config.yaml
n_layer: 19
d_mlp: 256
vocab_size: 2048
norm: "layernorm"
rope_base: 10000.0
bias: "qkv"
tie_embeddings: true
parallel_block: true
init_std_up: 0.0712
lr: 0.00425
lr_mult_up: 0.936
beta1: 0.95
warmup_steps: 200
seq_len: 256
doc_mask: true
Each number is 128 + 24 x the weight over its row's rms, rounded and kept within 0 to 255. Layers, rows and columns count from 0. Numbers have three digits each. The size before them is the row's rms in percent of the matrix's.

# up: layer 5 MLP up, 256x64, rms 0.086, rows 75-174, columns 0-63
# down: layer 5 MLP down (transposed), 256x64, rms 0.082, rows 75-174, columns 0-63
up75 107:102113108113122162122122157113152149137077126101124143171122116128157142123139092162132099150109072123124109152131127144173135166086155126128149124123099081089127107168110108122118122179124128
down75 099:136139132117108087136120134130154150114153135114106117111161050143145149108104139149141146133148092104097071128108120120106114107123140132132122109084092104119087159147143147100098103090159123
up76 075:173127129125151131139159133080113127122128084125140148142156129121178105157113129085139127126134131147078113129136093131105105111120140091149165136150147107152139098171182121134109186137136126
down76 073:104126121121123144138079114135122178171140161104151112113134126166056177128121130154134102145100130091140161101105089099123160110123140137134128151108097134109104118095112110102124107123111108
up77 108:116176124152167157160081081106127175143106134136163103121158155105124113137145085171133175136113106139119108139096120154141143112105152116119126120132092133149117155115165133109109129110163120
down77 098:161090173126126072158144135137172096104131142123069145118130149156117104126103140131137121119179163108123146090141126120105112167145143095122129149130169126094166111160138115137127125117112107
up78 104:115158115129120174143115112143119135126119152164145160101137115121196102119152131164138097142123127132155154157135157142112145175123141155121140116080122112150138145109114123163081137151068103
down78 090:136133179096158123141080137112141108162130117122086104137129156119077136136149133101128127134131136097124131149150079138192110129134115165128118136151127141160174151163149151131120114113163165
up79 094:184132145151123160104125079127157167109117126162164128131152140114126121122121119172115108113137104110148120123140150161115116133118060139131105140171130112139091141110128180114078146145116149
down79 099:082131128146122142116146144116096105150158129103095101098135129135124160145103099087115165170135156155108113118106086097119168117143178132099136126132145189137143127151128102148154106129158138
up80 106:094115106120147159120112101148129118168193129140153172137140132121149124137132140127067091117115106103158179115155154140108152105114147137122171143089098151131114121168135127152114121123133161
down80 102:131117095120151154077105126153109156123112095123123085094162077147124093135139152150118153089133133106157165124140150129143120108154167133130094106134119109149131128160135134107154112112061116
up81 097:133131102111171140154108156144117156083102116149156117116126187133155148170148090130116103118122188136152093149155095104139120153103140151174143131159111134131141108124109101160114127117130147
down81 092:133132134131110143126123114129127117138148136113105117122125087125161142072080073133101137122153103164138148127151130140122145076168105137090123090194164136121113134118156144134141152146098095
up82 108:136140137132133130122079154127104167152098116119141099141106129126124131145123128088116105137109128082164156145134089095165166125162169121125114141095109121133121090131133134124124107211112096
down82 112:109093173158135156131123108152117137107151099128147139152082119106140150180109155143127100149125146105128118098116064146110126142124151164083096138166139106112112103129122149108145083115133141
up83 091:127124113114080152133150165111072137083122141107144123119139158094114101085160128170131147163155121090103101127114094169150120166121139132100145086113148116112149137121141134165134112111129141
down83 086:156127132096156092097110070131108160136093114143071154133089095126112149153137117118123102135167114147092108122147164113139138135110154149125095132099158142108114130134136121123147117087099084
up84 087:118118173128164113076108117143090128108128169129135121152153141173131130106117084117139136138098149138135106142119130148133121149160155112139174140079112131115084125158065113122123113160137159
down84 105:108146138140125147105170134164145132136131167110137129160156105123136104079124090106158139124174129110085123151153132168159142125145111153107132142105140148156100092112147120068128111148082112
up85 102:129176135125106144153135139132118120100113141101097112091149158117088130150159136138122125131116126102101137143191117147083104159070134129142160106105146130128105127142165163150132127164096165
down85 107:120150112127083171091164129139089138114117101108115108118144108134122146134145093089173128152150125102107102153140142176145125175087151152141130164152108114099136097143149109143136100133091137
up86 100:090161121161147129127119086122137122105106089146179144155143160075154094130139117128117105127114120085164147128113118145157143113099147161110099085098131105147136116119119140159124135101105175
down86 087:143130123126086137114140169158140121137185150145157071110108127137111118103119133138131140099122127130099138162165154049103114127127103114154146174144118138112145136132093160120152139143158128
up87 093:096131146149120119172146137129137122092074124104108167091119178134129133152166088125132108177129122110163140152163143139129145143140098119127148114131134143106137119139171144137160158106092174
down87 088:124119096089116136074139121162100110131133127126121157157111106187127163136117133129099126108137150128127105130145128116157090140161095125099112157088159145169130104104112178121114085127145094
up88 102:127143121118137136167126138138120139093115152116149114110160136130122112141132148126159158132096154093140144154135069138189123107182133147142096066128090112158146148122156121111174145149137132
down88 110:115159091145101122124107150096107130125158169132136132125164092091134127155088135168150143113110144111136188143126147113155124141103130137106150105071110157117153143107126131189118139133101141
up89 102:141155145131157132130114131164156113110105127170139099131115131163071179122151136137138108159085136165102132157119159109111144139127125107143173146118141106070120147137109121170112128137083142
down89 106:133174095128111140153131145119120116135177123115175167090155127128159163102157089128135123137143160125168117097102096147145127108140159146138146137096087126119140166119139138122128075139101164
up90 095:135103160141105170130155165122143155114128118097076137115113133143152121142140148166120111154137066096133131100167163104111128134139114114108154183144135169129142103131148140094113121163156147
down90 106:131134078115103115173113122144090133134138095115136105129133139120172134072146109154116119161122139137133150152155131140108069199083110134115119124160138151158151117132110131147153119151123148
up91 103:114159143119177174149091115095116143104142097139087113132151136152119087120114148162138191143105151102123137105156142097119131114157137138123110126133163068144143127128124154127116142111114171
down91 115:125110170120108145137159116119128171116087140137141126114195131108185098159120097101112145112115126136171095144150132154148152151138171133115131132119115099127114122130130109086100129102106176
up92 111:093070166121128133126119123138159155141115125141121158108116118126145106167123159161129154161118134139132140142136097109169085148124127138085167142110113082131110125137098170179151112086126115
down92 119:126149101067131135117111123097158159100134129131123110124165136142100128111113134151118102125168154127119130140122135173129195102112128147166131131120132114112140130114086124087132067125102076
up93 087:115106167161131148128100153109110106162100129129161139154089185113152195148142158125122165139121127113173125126120143104150121118099116153132126127159096087144121112134155155143103114157109145
down93 088:148150078167126167149159119140155127144080149146160129114127139117143118075137144170127112100104135115071133113100152128118147109170119075112131105104141119146123162161146134147136124106148141
up94 113:095113146102092153131180102138137137075108142136121121125160130129153149149160139081137117148122138118123122133143123164088100170138145108139123138176128115110117099122093153089176130112133175
down94 120:117134172098137145141130126095122155122105132153090123125166085162104180139091123174153103180111139108121108118120097118090116114134137119167107135128110087142130134113133169112095095142113132
up95 095:141081113111118097138135135168106158124127106110165098095139155115095136098141148167163125156168140147139100166133154101122098117135158107104156084167109156121129123140141100145084115142125144
down95 101:113152120132082113122125119084129124083181134159084128134125058112117122136105115134139130147144094129141176119141102133139096081130113103131101137117156104134111137104119175097135118109160125
up96 100:120138127153148130127087106141111163129121114121159104105131145114122146113144160171138099092127090116092119146109122093122104107093188081127186133117137124120109110142163103132099139152165101
down96 110:124135124086131130153119145152167127120109136141090078109119106101096140142098143134099164160133147189115136090146079105120119146136093133107110131122127100129164126121101133143072114140162151
up97 116:114129109094131132138145131140104125102126112195105130162137136151122180141159107106142152151086137117176135144143135163134111128128114117125140149166153122140090141135063159148102116113099168
down97 116:115158154093111166110103157126136095090169131119175110120132109090147144156167132105160115157108147098123115170120139122110108134119094153112148087106130124162102135126081138110118098144121097
up98 083:121121141127106162123126111118119165129134134140097110155105132103147137118095115132137151149149098154107072143131137124154164090078085107105147194127081098143120114136127103106093116119122163
down98 088:142126096124131132182166118137154122107111111125110145116172119148099105091166124105114144115126161127129147128130154086111115151125153173116116091109142132084143142075103157121170130107173136
up99 086:109167124167135167114117130138148157118140130118168153135150117150132158080155118178083125110131118115180142177155105117125175149116144157136114145136130117132070134098139151147148144137136131
down99 093:137096109120109126132118100164109116156126108111122158119158131135088125174087127138145121167091097153098144100153124099122162123117118086134132125116096110168107132139138088109156147171170165
up100 100:088155144101111156161091107153132125101145135133107153092127109124130145134131113086138134145139160106151089085139135129119116124166088130152108126140159099107151132146081137108066133124167160
down100 092:179123131142121110100126121120117087105171123104144146130161169159099148121128139137131096104136111090107104121083113133112156163107138138141139110142160121128112156115174135119110168090128067
up101 106:138142119079153161124125144151125156135140125127145134153066170120118143124097132103120134172102142083096110159171143123153105107121068131094164125131149114134118099133125131122115160082125139
down101 116:147139111097126130123096101096171142149106109156134130164096110129145079148107133151089140153100105088085160137144100117100161126089116097103168112126158122134112167122107133152126124136116160
up102 101:134132078145080107159130099140128123142177122147107130111123120077135091091175158163144131112113147078111144159153122121084085128122114150141153108129137115152119118140141114163108154122119142
down102 098:088127132089114170107136152091107114117131181133143123096162140134117135123122096103098091136134106150132138082096121104146171146110157130085118125121143138144100137165110159109126125070120146
up103 108:122128114159100147113143144136118131145131129116168174101160134096176107123150117134139118161155157143102110150086169140094139097153131122127154145106123167149098162102156139167144135084158148
down103 102:168127189142146101134119147166137143135167099128094096113112138163111119119086109166175133145082123118157120085155082142097102102106138133133122127128143103120126096150147138123111153141116127
up104 088:133078127088136105110109143148173147118156107118165105127153161098135128135116099113092112163160134100113120138140066093137117151151084122159148139136126136134103133103137122113158085130086134
down104 101:114123113138127095116121119132102139110130109141095169140124123073149129109086135138121152091132120195128141152114108099148121126150148139067107093154124124134135137139158083148132173150170107
up105 087:150155112118104152081116138135123123068095120156135117148135107116137101135137105166151121151159120123081148149096134098090122138077155104135110130093133108151106093140174101150120112147148111
down105 096:112091119136081110140132086092107130124167120105118164133124152108133115095106128110076107111136105180154108120157158110144125155140122132109127142154155115151111118152121145093074173136102117
up106 099:109116193139135159117124148113164141120119135072114133107118109121123154137168137122132136121139124109149128210149134117156139108155112172187119123150134129145118100154119137165147115114098130
down106 088:148129134138174137149109145064130138176154126169132154167181122107121069132112094099140142118135171122085133128115122108110115147107121130148142080147140123126149115111114122112117146147156140
up107 097:135163120136112144128120071119095165114127122112117121082137132078138135147108094155112177204108139150139156134110166104120151132134093120127149120142153145111130156163118120117155152151114134
down107 096:125140113106111077130140095098094155133184143140127143101133145138128136128121077119100174096156151136160110150106125127132078133132127148112074135110173156172128116139139121144133128154121097
up108 103:134104073125117135153120095154144131097151133156177150148125162082116103093105078131133107144104154100118121157159143137126086162109120105127126145136100131139116122128148110115077132099149163
down108 099:134127124125116124189129147107107104132117111100126091102134143137124144116134116169124140145158107121083141077091112145098144163140088138178098088110159135104169146144104125098133095135151137
up109 079:145146187091115148118127150111118110098142116112132092092082123138104140110124112137123064136156097138162086095120148161156132114127104089149135129150119132150138131103109135173138119159138160
down109 080:135174076133158090135161128156111134139117142150161134132106091151128083137147088116147168141089128110141139153158102116121105146109145151127110120136171128133110172106121178108096137098123137
up110 127:154118137134139156065132147140101113097124136112132109163132134153135088153126139126117105114130147089089141198123148130134155095161134138172135152108122111136077157131098149152164143129131106
down110 116:142114124166123099134152115114124124146121122203134150180089132134098136132063107114104146125127139101094123135132124156110137179144123085142103138096116157122150112104088132108119106119139145
up111 097:114121187123087151115169155139110153134162107116135128111105119129137124142085176113167109156140133136120126136097105139141095155156136184076153159115112149148126121113136109162107115135160118
down111 083:130129082099103119146119114160125080107138118114119124176160153141123082154186088089117123149119120130130135132147168120144102091134131115192128121107146114103130140131141119152140179121130118
up112 106:092124104137156125127087143131144122111119108147117181142133133122127129127131136157147118138156110140106186143143116165149133085113096110144117143134120117105123129150078145147181062115174152
down112 107:108100092136160125134114110148100110085118134146110151122153155171157131156103112116130139153142142129164114127078121168120125061122156115116102146098143102136112081144135168153103098129142116
up113 077:142119152116132175115145134115134130100110117147155131111121121125146168169111193103145152157137164154121143141116130143161132105135085203130113103113120115134079132100132095115101158144133121
down113 081:076118124133181107155132146130115088172156124084120112143129109161101093106177112140142136096136130124103120146150132067107113144109130077102117134134108153134151163117121133121130155112148110
up114 101:123157144140119154125126171120127119130152156100118150130151209098130118132118141122159122150127125096104151150182133139117153099167152111106155116147141127106102134105182168110147118143112095
down114 100:166095128107171145117187116128087082127127095134154113117145094150123135110123132125169129155085127153141098124081112119137145147153121122114124144138165153146166133127087127167131087140128113
up115 090:178122108105146123132115095150162136138165136144172131144143124181117116091159165128119136170128116162097163118099142126105123139150100125081097142103137115154108077114106150103152127144114122
down115 087:120157137148115112131137123125117112077091125116100151121119081074147122122117126082146140126126093099137151104128161112075109168123137117161155112144098139104176130136110138147135175102118096
up116 116:111099124122141139080107107169100163118144070129115101147105161127129108119135140113130109137080135113169126146150087139148110118123158165119076109134155112151099147093115153159097126144112116
down116 107:124104134127155091113139128115129117081105179130110153121097069136149164156135127166104153162153102149105166152126174105113116154139106084154159132129139131137139127153093136112154133104136118
up117 103:140149121162148093113165136151105111116172120115123117097106147096128133115128101097131165128088157093100147158173148114125117154160089092107120156119117121115109130127109126124087117075162102
down117 097:173119109097108099179084119123164118143102155122176139156134106120130167161111180158114114164135100120124103151128126136122119116108112175120100153157141147152122133119104136088104111138147135
up118 106:115181136122146155127166105089132083145106113118132116145130117133127122124126131080154131152120151109134106127128115123167130135046106100114108096115138129137147101164139164180133145136171124
down118 106:109122154161124123135099156111158148120179120117150108132159100098155111149125116163141127114192141144100132131154149164145111129132130134126137161156140094115132187152105150129131145140086075
up119 104:131139140127117121129122162145144111183089118120102152159134149134133138083189128131133083139112150107125133111155130110152181071147101112122111136115133135108097151112130185112145105155109113
down119 104:147158135146189170137116126127115158094151126108114083108133124121170119119142107154115122131136124143140096157126124153074112139152131124161188124150131136176139140138148091145123099090159140
up120 091:136118117164142137158150114135143165115158144080088172096141131104177109111142102104126128139131124144128155120118094113108111097152141135121161138176152132128123117127175119108138090137164185
down120 096:161106126103130168119106158160118097106169115099096115115125171140127109134128156129117143082097123149132138067100140130152150123166142102142144122121130117197152155101149124129151127159144127
up121 093:121118141164111145127148134144151151069132110162198120140123156116128118157149115083120101117155165097107157156103140102122128138121130060132135131147145134169136105147116130089133149132108132
down121 087:136133133154120138118097114140147129172164151136077119145126183119120121114113156146145096116139124128105148118124150113133146071160152203154140084126097129110121129130140108103090111144111157
up122 049:137183131126122159117125153148118119124121130134133149095157136117174136134109143122135124092162153163112126093171134129071116132155114103148116172170095181167119136149122123127116099166105124
down122 047:160151101154103120115108120089151167132140134140186129164118107132101101122125143113099111169128102173113101155093144128146129165111097091079109146120160116127155116118130159152160151114119129
up123 079:121123146101129132096082153156140163081133154165130113088128154156097150115156124091132103149128156089153117156116137151156106099088117136129125147167149129131110119148096114123162117168087119
down123 089:118112103109162098161096113165148109126150103112093113147119119177127116111144064144173056146120159116133150106140117134149134113118164093141107127126128132110110170125102109151130142129130136
up124 097:147141148116143127088098125103120097137165087081132087114160157145144134142163123143135140086088184106140165123108136123125116142138139148110125114123139098137123164103087164165116104135096118
down124 097:136123093124111108112161131176121167111139174114104142164097124112153116128147156135115097116167134125125102155124129134128113143160131146159076150121120113113107108141133107056161170118159146
up125 108:159152129111120148101097141103134142069129126111206113154131139129101102106128160089133105112149118126124125118143132161122105132150107117151144104112085153099134102148120159087096104135164150
down125 112:096131149098130153145141138144132143135102133104154115113105130146126098090131151121131111087131089156156117114088144091145129149189156113158159109124130102084133103154143144162143154165134177
up126 089:150112129150146158145172132122155088146111128108133147089167115109120133138146098115129160140149142124155154092100045149131107130135148128165110156133125146123116110172140101118127129139183115
down126 090:092124158166173117117145130153101128108107127095140094198126121179128170115133152127122125112151122146150131146113134123164130110151096106116134151135123170125140123115105089113082096095135103
up127 091:120129111106146127131142144117118140123105109145177126172096104138195129148135139117117074120138164127120112162151090144171093129152158133161123167117101165129123105147146107128093160145137149
down127 089:173171104118119127161128127166161131147135146130122114112139169135074110136148139132136175154128094134155102123133142102101137110128083134088124111164138097104144121099112174160116136161150154
up128 111:155165131119125130086149136135143165119129137138137154114145100119137084114161161140105106077133163099085119113178155119102104086121115091140165132171137118146095130175142120134127148141132128
down128 113:130166140144093128147120164112122092155130172124113148094111139129097103106167166090094128160127159086100107135099120149127128122137146104148149100104126135134107127165115124159127124161120191
up129 088:140102139075162133166155135105137160127075102136146109157108112140119167118156132131136125132142182117123122147128158147144185152155138135112153159178150097161097109130129124144110146109121109
down129 099:103095140147116156134109113112125135133092114082139121118109171128128102160140156088133104130124157097166125118119141111102060146102156136125136154124133154085131155124133135130172110183118163
up130 085:147135124135144147120134118110138134136142147089118090110142118184145116119131085084148141106107142157127182109137110099121095135142159110106143166138112155111103128125188087105104156120118174
down130 082:108112094116150125136111156152123178186072150156148134135149121141084143116133137161128095129104101118100112115125106140129134129108154121087121147103176105118138137099120114121132128159136062
up131 081:146135114135129164148114157134119178135103100134121140153089111115140100130144134121143126125110134088136158130186140090127193102172159142132136148165096090127139129120123132110126137191120112
down131 096:166086139129140176151181155157161096131130097086129155087094143149139130122117129098157136129128150132116112098124095145100117148117142138067126131125136112176114097113108135096146116111114130
up132 085:129123186096160106189118120129134144134163097126130118102164101149134132141166135114128108108099135100149126105114130088102124140147088090105118120162083136135126143118160161167140105136148158
down132 087:156156113122135085100120152122099107126146137120122121155135113114134121071109119115123081097117170099135156139106168153150150115115136099137069128147166165121146103159148097166155142130144108
up133 106:120166147119134135138116117145120097161123141137111108135122183112130165086120112170095131163150133086171124103130138128154155103116148096121102135108087154126103140162119129091143066146139110
down133 106:162133165126124132097166135144172149139150104137144168146115085136096140145108165135111153121133131161131142176120139144108146090143120125086162139099112153098137123150135081166079144137141118
up134 104:121167131097137134121175159149120133096124091105090116113155115151145136148136165122150075124122114164115125109142086130134120134101111150079133121130094112138099088160146148090181144121144115
down134 111:100118132135132132165136103107077138190120143182164141149107125122124167123126133122089133157173134142147115142123147113144152132075137177142100113113124159113107106155166127111092128127146127
up135 087:111109119147126117111126129130132163121134155155134128111165133113151094153140185121169124140111100124105081089099127150148149099136149090104184081133075129148114141125112157098112099137114123
down135 083:138062155132121086105149148116123149091141151132158146133156082169101136127114097142124109148131107166127115149104096140118142142167094121149129119127174160134130131084129160140128115102144086
up136 106:132126154165151155146138094162115115152150125119143088139115118138134161160148150108090130096112133113093085121147091144129115114175158096177107104125094091150116113130127154100151131129170149
down136 098:143125142091110115103120120105093131110138118151106139120146112080107131118139136126091151097140122105122161121126130124156113107111097174188153121120082121197133159189115114137148118134116131
up137 077:148173090168168122129139150151176128098126147106199144139157150156121147117132134132159110121135119114133106143184078100150142146139143126157134126099144116136107130141126164101124114160127140
down137 077:111103100154148135153180119143118127156134124102112159106120151138132104113123132116136123134131119150163139113142109074135172127091138089135145105094110145104169107122167101170109137121098191
up138 102:087145140091146130149139193105152074083125156157137143128114125123094104118130116145114134182117126093121121090122121102105135113147107140087144105089119118189132121138123118126137158126126141
down138 095:127130181090123123111159147117131169140146086160116124084140122095117170144143129131103134131131156133092145124108146101132125118155162150170138154099127139107101153115102129143149161059110119
up139 087:126099128086121154135137102139145134100146102124128161100169108114151135140124102126122148148140119116159100120100096160091162103121149132121164110150110114151083183128185148097153116151100145
down139 105:159117127135108107104128127106110140125116093130148123117095163124133101137108144092129160155123111132202115142152090135100139082119075130087076116139134082139150124123124099131160129131157138
up140 074:142168102121115153124092162125139101118120112096132135161145135133099114090155161143101145133089073151114168096152151125124119087155136155118161104100100108147095132133159168124105148145116131
down140 095:126121131160123135156147129127101105098124118128147125115126159113159103094119106155116176117092135163163147132107156140124099105159097165141154134178082120183127140144159130179142149137150122
up141 113:152116122112112148135104172152120070080112115138117107137118112119141126177118114139172144155148149147081123139120109160123160147148116142096102112165113120125092120129145147113116084120079161
down141 117:151173111110120147146145160151139116118109105124149135149114115141098100151108082174096106147165130134134173118162103157134136163139110143128132111151099096127162137122140129066167158144127101
up142 092:124128134131131156098115132163126119146072103082134113110110089144154098164162166110121158118089134117136208118138121110169131141132138129133114173134132133127120114107142125088121125111111171
down142 113:117147157112135157121109138084150120134146110072186101161131142157090139146127100140115124172144140150106116149123120122112158157149138130131109126089139163122150143099135119095144116171178100
up143 103:145105191147123139107117159115113127096138109106107100141083162134143152117124113135173095166142101114131109157163148114135088118156163137104157116126100144102106103117152112110100152104133168
down143 100:087127095095146085171128114121109142134104133115133159142146139103106109106140116134092145074091119110156137120113132143146151127093130146102109129104167092178139169119153149142082122145110105
up144 098:107077132116153154169128145142129162139052147116115110135086140105109125119176149150134132138132123105076155127127146134154143107100128142126118111147153101161100101114113108099098148127157099
down144 092:138146129124095056101140101119144119162120146146127123137159124133102116105107104124077082151136091131139122096113136135097109138094107139126072132132144151087159154133111140119181114129102140
up145 109:148129153132134105105085131125119154168118086133168099073139104130147113127081120161132119112112140125102137144125129150159098095152108109106142132094151105125139151166095143105139186166127120
down145 104:091127091098138079098148153144113125100121132140156135121144148112130101148178104161096141113102137131132118088159104101107177177115122149125145147166127137112101135143119151098115089162116133
up146 098:165128111114152119128136130125139130124105150135139117107124130117109128103172158110097104135090171117144199117147123100140151092146120108163196093137154119072124140129119157151118108113108127
down146 097:147106126093115108130161137093163115098125142106090137128126115086070131135117119157113133128100127148178151109161133142129145167090105141089095127151151096130133185151113132148126114124163112
up147 105:156087119126172166117109107123159153093143115108171155098121160132122121080120134161116097150136158142109152133109129166084123152127162157151135154187159138143137115119116110121130146143143104
down147 096:144153129134113116127124126118140158178108159118146110158079143088122145089147155149113107108107102134126145193131150114163136080173111103146089128123130129119107159115131150163131167146128149
up148 116:152127155126143125061122105116111135120113108094189162107115094133116109132101118134132128141127096156117155095148110122128106139133162150156159110138112086160116138163116165160141136185145136
down148 114:096150114145148163126126092138126116140161130150080153155106138133171132100110099131130105091104143104133085104135126144145099158126124140188159115107131140105126111054102123118121111141155127
up149 106:120153118144138147069121112114139105151086160137149098115116130126137144107138107139134125145104127130137132145085097173119122158128100151171135161132147124119103092116125102094145094078072166
down149 094:119102129142148112172131143126105090130155069110117157178112127107154137145093090125149137151121161114125137113107179145145126097125176084113136114148158140125130174113110132155118101128144101
up150 101:119135138147145124166107152132160121161140176127086108125155116138165138091109125164144132174166135160115123119143085081157126113124140078122139131128133160137147109159164127118114081110114100
down150 098:129138120114134106092125108145131154095143113146159165175123137123132128161138118093093082110119100137094086159125139139129092145154149154100181160149140124161130099141109140144150175153112148
up151 101:091133095131128138116165106140117104142098130105158112139149169125104116087143120124127083170094139125106150162123133178130143101104148114169093095105128154111150118153155099126145091121113166
down151 108:103122190138138110130108086138140133115141132192124099104120131136150128147146098153124110143114122156109115148158120122116111186115119157105145171160120094165144184123133090142132115141150124
up152 104:138134175114130165163115099118112117070153146112118147126120136112168178068135100095115106127076113110152121113090152090145100134115100100117119123120127108103137101154128135144136110129124101
down152 099:181098131153098090127141140145088138178128099144098123114106149107083107106121122149107130119147128089114121120093140118091139137139133117127097133157146154118080120094110137116076147138082131
up153 099:108108161103086141111141104136169159145105130126133126064143124115176152147094090156148101157118117141121090170140124126123113144123136141117140084125131088122133121164160125125082138161116150
down153 112:116107094122135143147126116111102107077121108082113160168084096115099125099118160120110147123130141099128161139125143156132121136109103108140119160108084162128145168123092094176161109113130146
up154 115:144131107093134172153137142112137113110117097138138138111130118080154115105129088115184135148100161149113137161152163159093146111130108160124140136156132103099159187099122123105140148150151151
down154 102:117131114144143166067096109146098135160142124135171145127148157104082097138115121120095087142151086142146130111148138139124134135115097126103154112141141155155103123168161148181113105110152134
up155 088:144132166153096135107100156115100140128120130150129112098162092137098127121090090108164147145124147154118128158110119106098147130084095090096152156093140183126115118109130139117141081128136162
down155 075:152113121117145138161118112075137113145185122090112129156121151121106128130158140135122102115134078079125116133144137114123100114120158156126064124143119117098136136096110106173101132110088091
up156 108:153137157148164172123152111147173137162141117146122140115103136117162123088144159133164094120102113185151093108152124115112155136130120139155140091129132139108130137153160137159085127147089163
down156 096:093111084155142118117096116121149150122100131127136119095171160138135153151123139165123115178156142126096156157085107159149108109150124120124087150106121147121119103090154111080121159101142104
up157 109:132135165140139137163099113176127154130109140138127163139102093150158148176142142166149170099112107164121116113139118138129130113127083118119164105195113095137124101141101130129146104151134098
down157 108:150145122089146108155117137113086085110106117139142130107092166134107101107146127120108126132089126106147158127121146164121112106102139097120127120131159069147174125116115114126131171127196153
up158 095:166147147130114134114130119144146155135115080109106087116089100144138088120138130144101093127111082154117142123148179115091131106090120100123128150117125074117101114128165140127099082129094120
down158 092:092131098135114107147122141121124129117106099144108167097140138120125158144113112108164091061176120105137128127140161132132101118138156166134102100132145173131118159093118144089165121111153090
up159 096:184108097131148123133142098184178130138126127115124094152162147123164144084126130140127102149128074100155117123154144162134115129110167117136136146134123087142105150153113158090152114111116140
down159 100:126160181142144167103129165154113135118128132149078147109131162132142124135113130082133140131126136105112151137129113075136112092072110149117131099138149122181128088128147121140129167096130163
up160 110:117088122112136164140127096088166168124127080164112136093122142153114153116161136131122093123108095091071152090132172096108114113137103100155127157125129109104153128128121122155135106120141134
down160 104:158114130121127144069093106121151094138144118117129125134083079183143152130100135110143105134152132146168126132159123140138107081118142107141107121122150148146072135128184161138126103116114144
up161 092:141117137115133158146172164132106109127157149088129073150178142129146166137127106131142107134131170124130130132091107192120113120141175126138155155084104143105120141124151132143139162141111159
down161 093:119128174099160150149088105139162111131096120136181134122131089158108143103150094129143121138136115111131129119119134094151092096165101158133093105112145161119105103088108079118123128112148098
up162 097:203162144084158146085136132138124102112161113114121125132130144139120117084128118170112109138125095165123108173159150115135167154121128095114132128160114135128102105130155172120098109141128139
down162 094:102104121139058123157206102098138130141121153132099144146160076155115137131115146137183111113110135151126141154131124110134125108152160112135098144142131134149132113133107114104120126132148076
up163 098:104118082157118180108120093145161118144156049084137119139123092117133105109104130117122126118094133096122145137147142149129126106107153113129149090122122103094140140132108164135097112135160094
down163 114:105136158159123163114106097115139118146130117085158133147147118108175145129115120164054120067123126115115129139111133161159158128150138109127135113142098084120128161107144160119116143140148088
up164 096:125102129097163135138088144096116153150125117160168117086178139098097140150128125138104162151113130146125113156137121109064118118128104113148174175150125127169146168122108105130131127137133147
down164 094:131140126161093109114152089180121109144117132122122125180082133127147113129129142107144115141137117106112156100090107110158129145076133126147065065133099122123128082120130133145117141142128100
up165 117:098131080103160142125146145132110077130113114146123107141077128130170154112142135132158084124100145124130127170088093125126142077129139112141143128075108110131159118130139101176137155119111119
down165 113:084109119134144149158150140091118046125151168107118129143133160140157122099140125107134139118120139148097111108149127108148165182123132082116111141127136131131169143152122154096106093158126122
up166 100:150098134143131158126151107097160099096124120150086120142148153126134136104121134127092161114094128157128136169129123132111182122198103110152127149149108169107128134147124134149127187144158146
down166 097:042147154130141181136123136135105133151083118169139136123124152126141146130169121143115095093154123108128102137150098087131138095102143137121130105112135106160147089128158159106112120137106115
up167 103:124142135146121167135142110107126112052125095159177100116115106118179127126143106128102114100138139149119112183113131124131136154157136181140122126077125097130144108138123126145086161127141123
down167 096:153104085101155136118139163135146134157144136104154121143116116136108136123094170111155121177138110120172153113127138106111152127112094096147162166147125092118110125158174172091143141128091123
up168 097:095172131133161152130164101110154108124114119120124152174126103119152150113104096112153149165106130102141120149154099138103115134164130145139100102082140119127122084069086122127131122145166148
down168 109:165140154138080094117141090136124117131089129135095077112103134146099123115137143128156122116121144164118111127103178118169178134101129125118136117142101131105125142187137129094115107143075128
up169 095:165123119083097164114153141146106158122166094130133108161108075143129113114156159120171111164087144100151149134144097121119140119111116111149106074116138144138123143151089108148158141129123151
down169 096:136117144137128089093176136137135104130149136092117134137092093143110142098109185157106116104139129134089113136138092085182106130129147098077144101149103139098107122107125129141158154128123111
up170 099:159141115148145105140138103174110127095142068134113101106107172142104113113118138108105110112123148107125102102139134098138147098119114087146137100160129092114108151108173167155101142170145145
down170 117:113135119122060172149090106122145124104117119130118108140142103118125068090144102137160154175117121089119122117142146147149119126130095135119116149181111129154159140090134094135091106109131121
up171 101:120130160104139146150098130115114154115087103138142144101133132123100085146121108124130090149078091141176136119055120151128146120093128114114167102117120118135135102145134122152112176138173125
down171 105:159124116147083118107194152134141133101113139104087131125123155095160108120125177183173090132134124169092134149144140153135122110139154147124179152137107115115132112137112130097130130121141136
up172 091:143163098092141172132112105124140150142137112119169126118125133150146111125100111139142119095155114117094119146128100107121129106187134116184158097107137077125121101114146127165138111112148068
down172 096:153099136149142134129176138137125151127158130164114170137110193159156141167183149142145134147151104101150162124112140156114134135101079103095101107150130158127133118120111132151118099127115151
up173 114:132157091137126102118128137104106129107146124094141132118118174176124111151151080123134129118114161096103139157119143121125145163156135100173180156133106120129171108122126126149113097192148115
down173 116:134100154173162154098107119108130156160118114100156099082146175108136136117108169106091111145132191122104131119128113164130156113142160103136119116154116138133108158091126113089142129135121142
up174 094:141145160139154160130114091120141149140086118130143188115137161138105133205134141120101139158132131142144136137127164127154109117114059121109159112095136105138141119150129143128142111172148108
down174 090:119135086117153089133124115125152108105112119092119125156123137149155114098205137142100111121108156114121119127090109141083098106118113151131090126142131170137092166138090131166123136147097116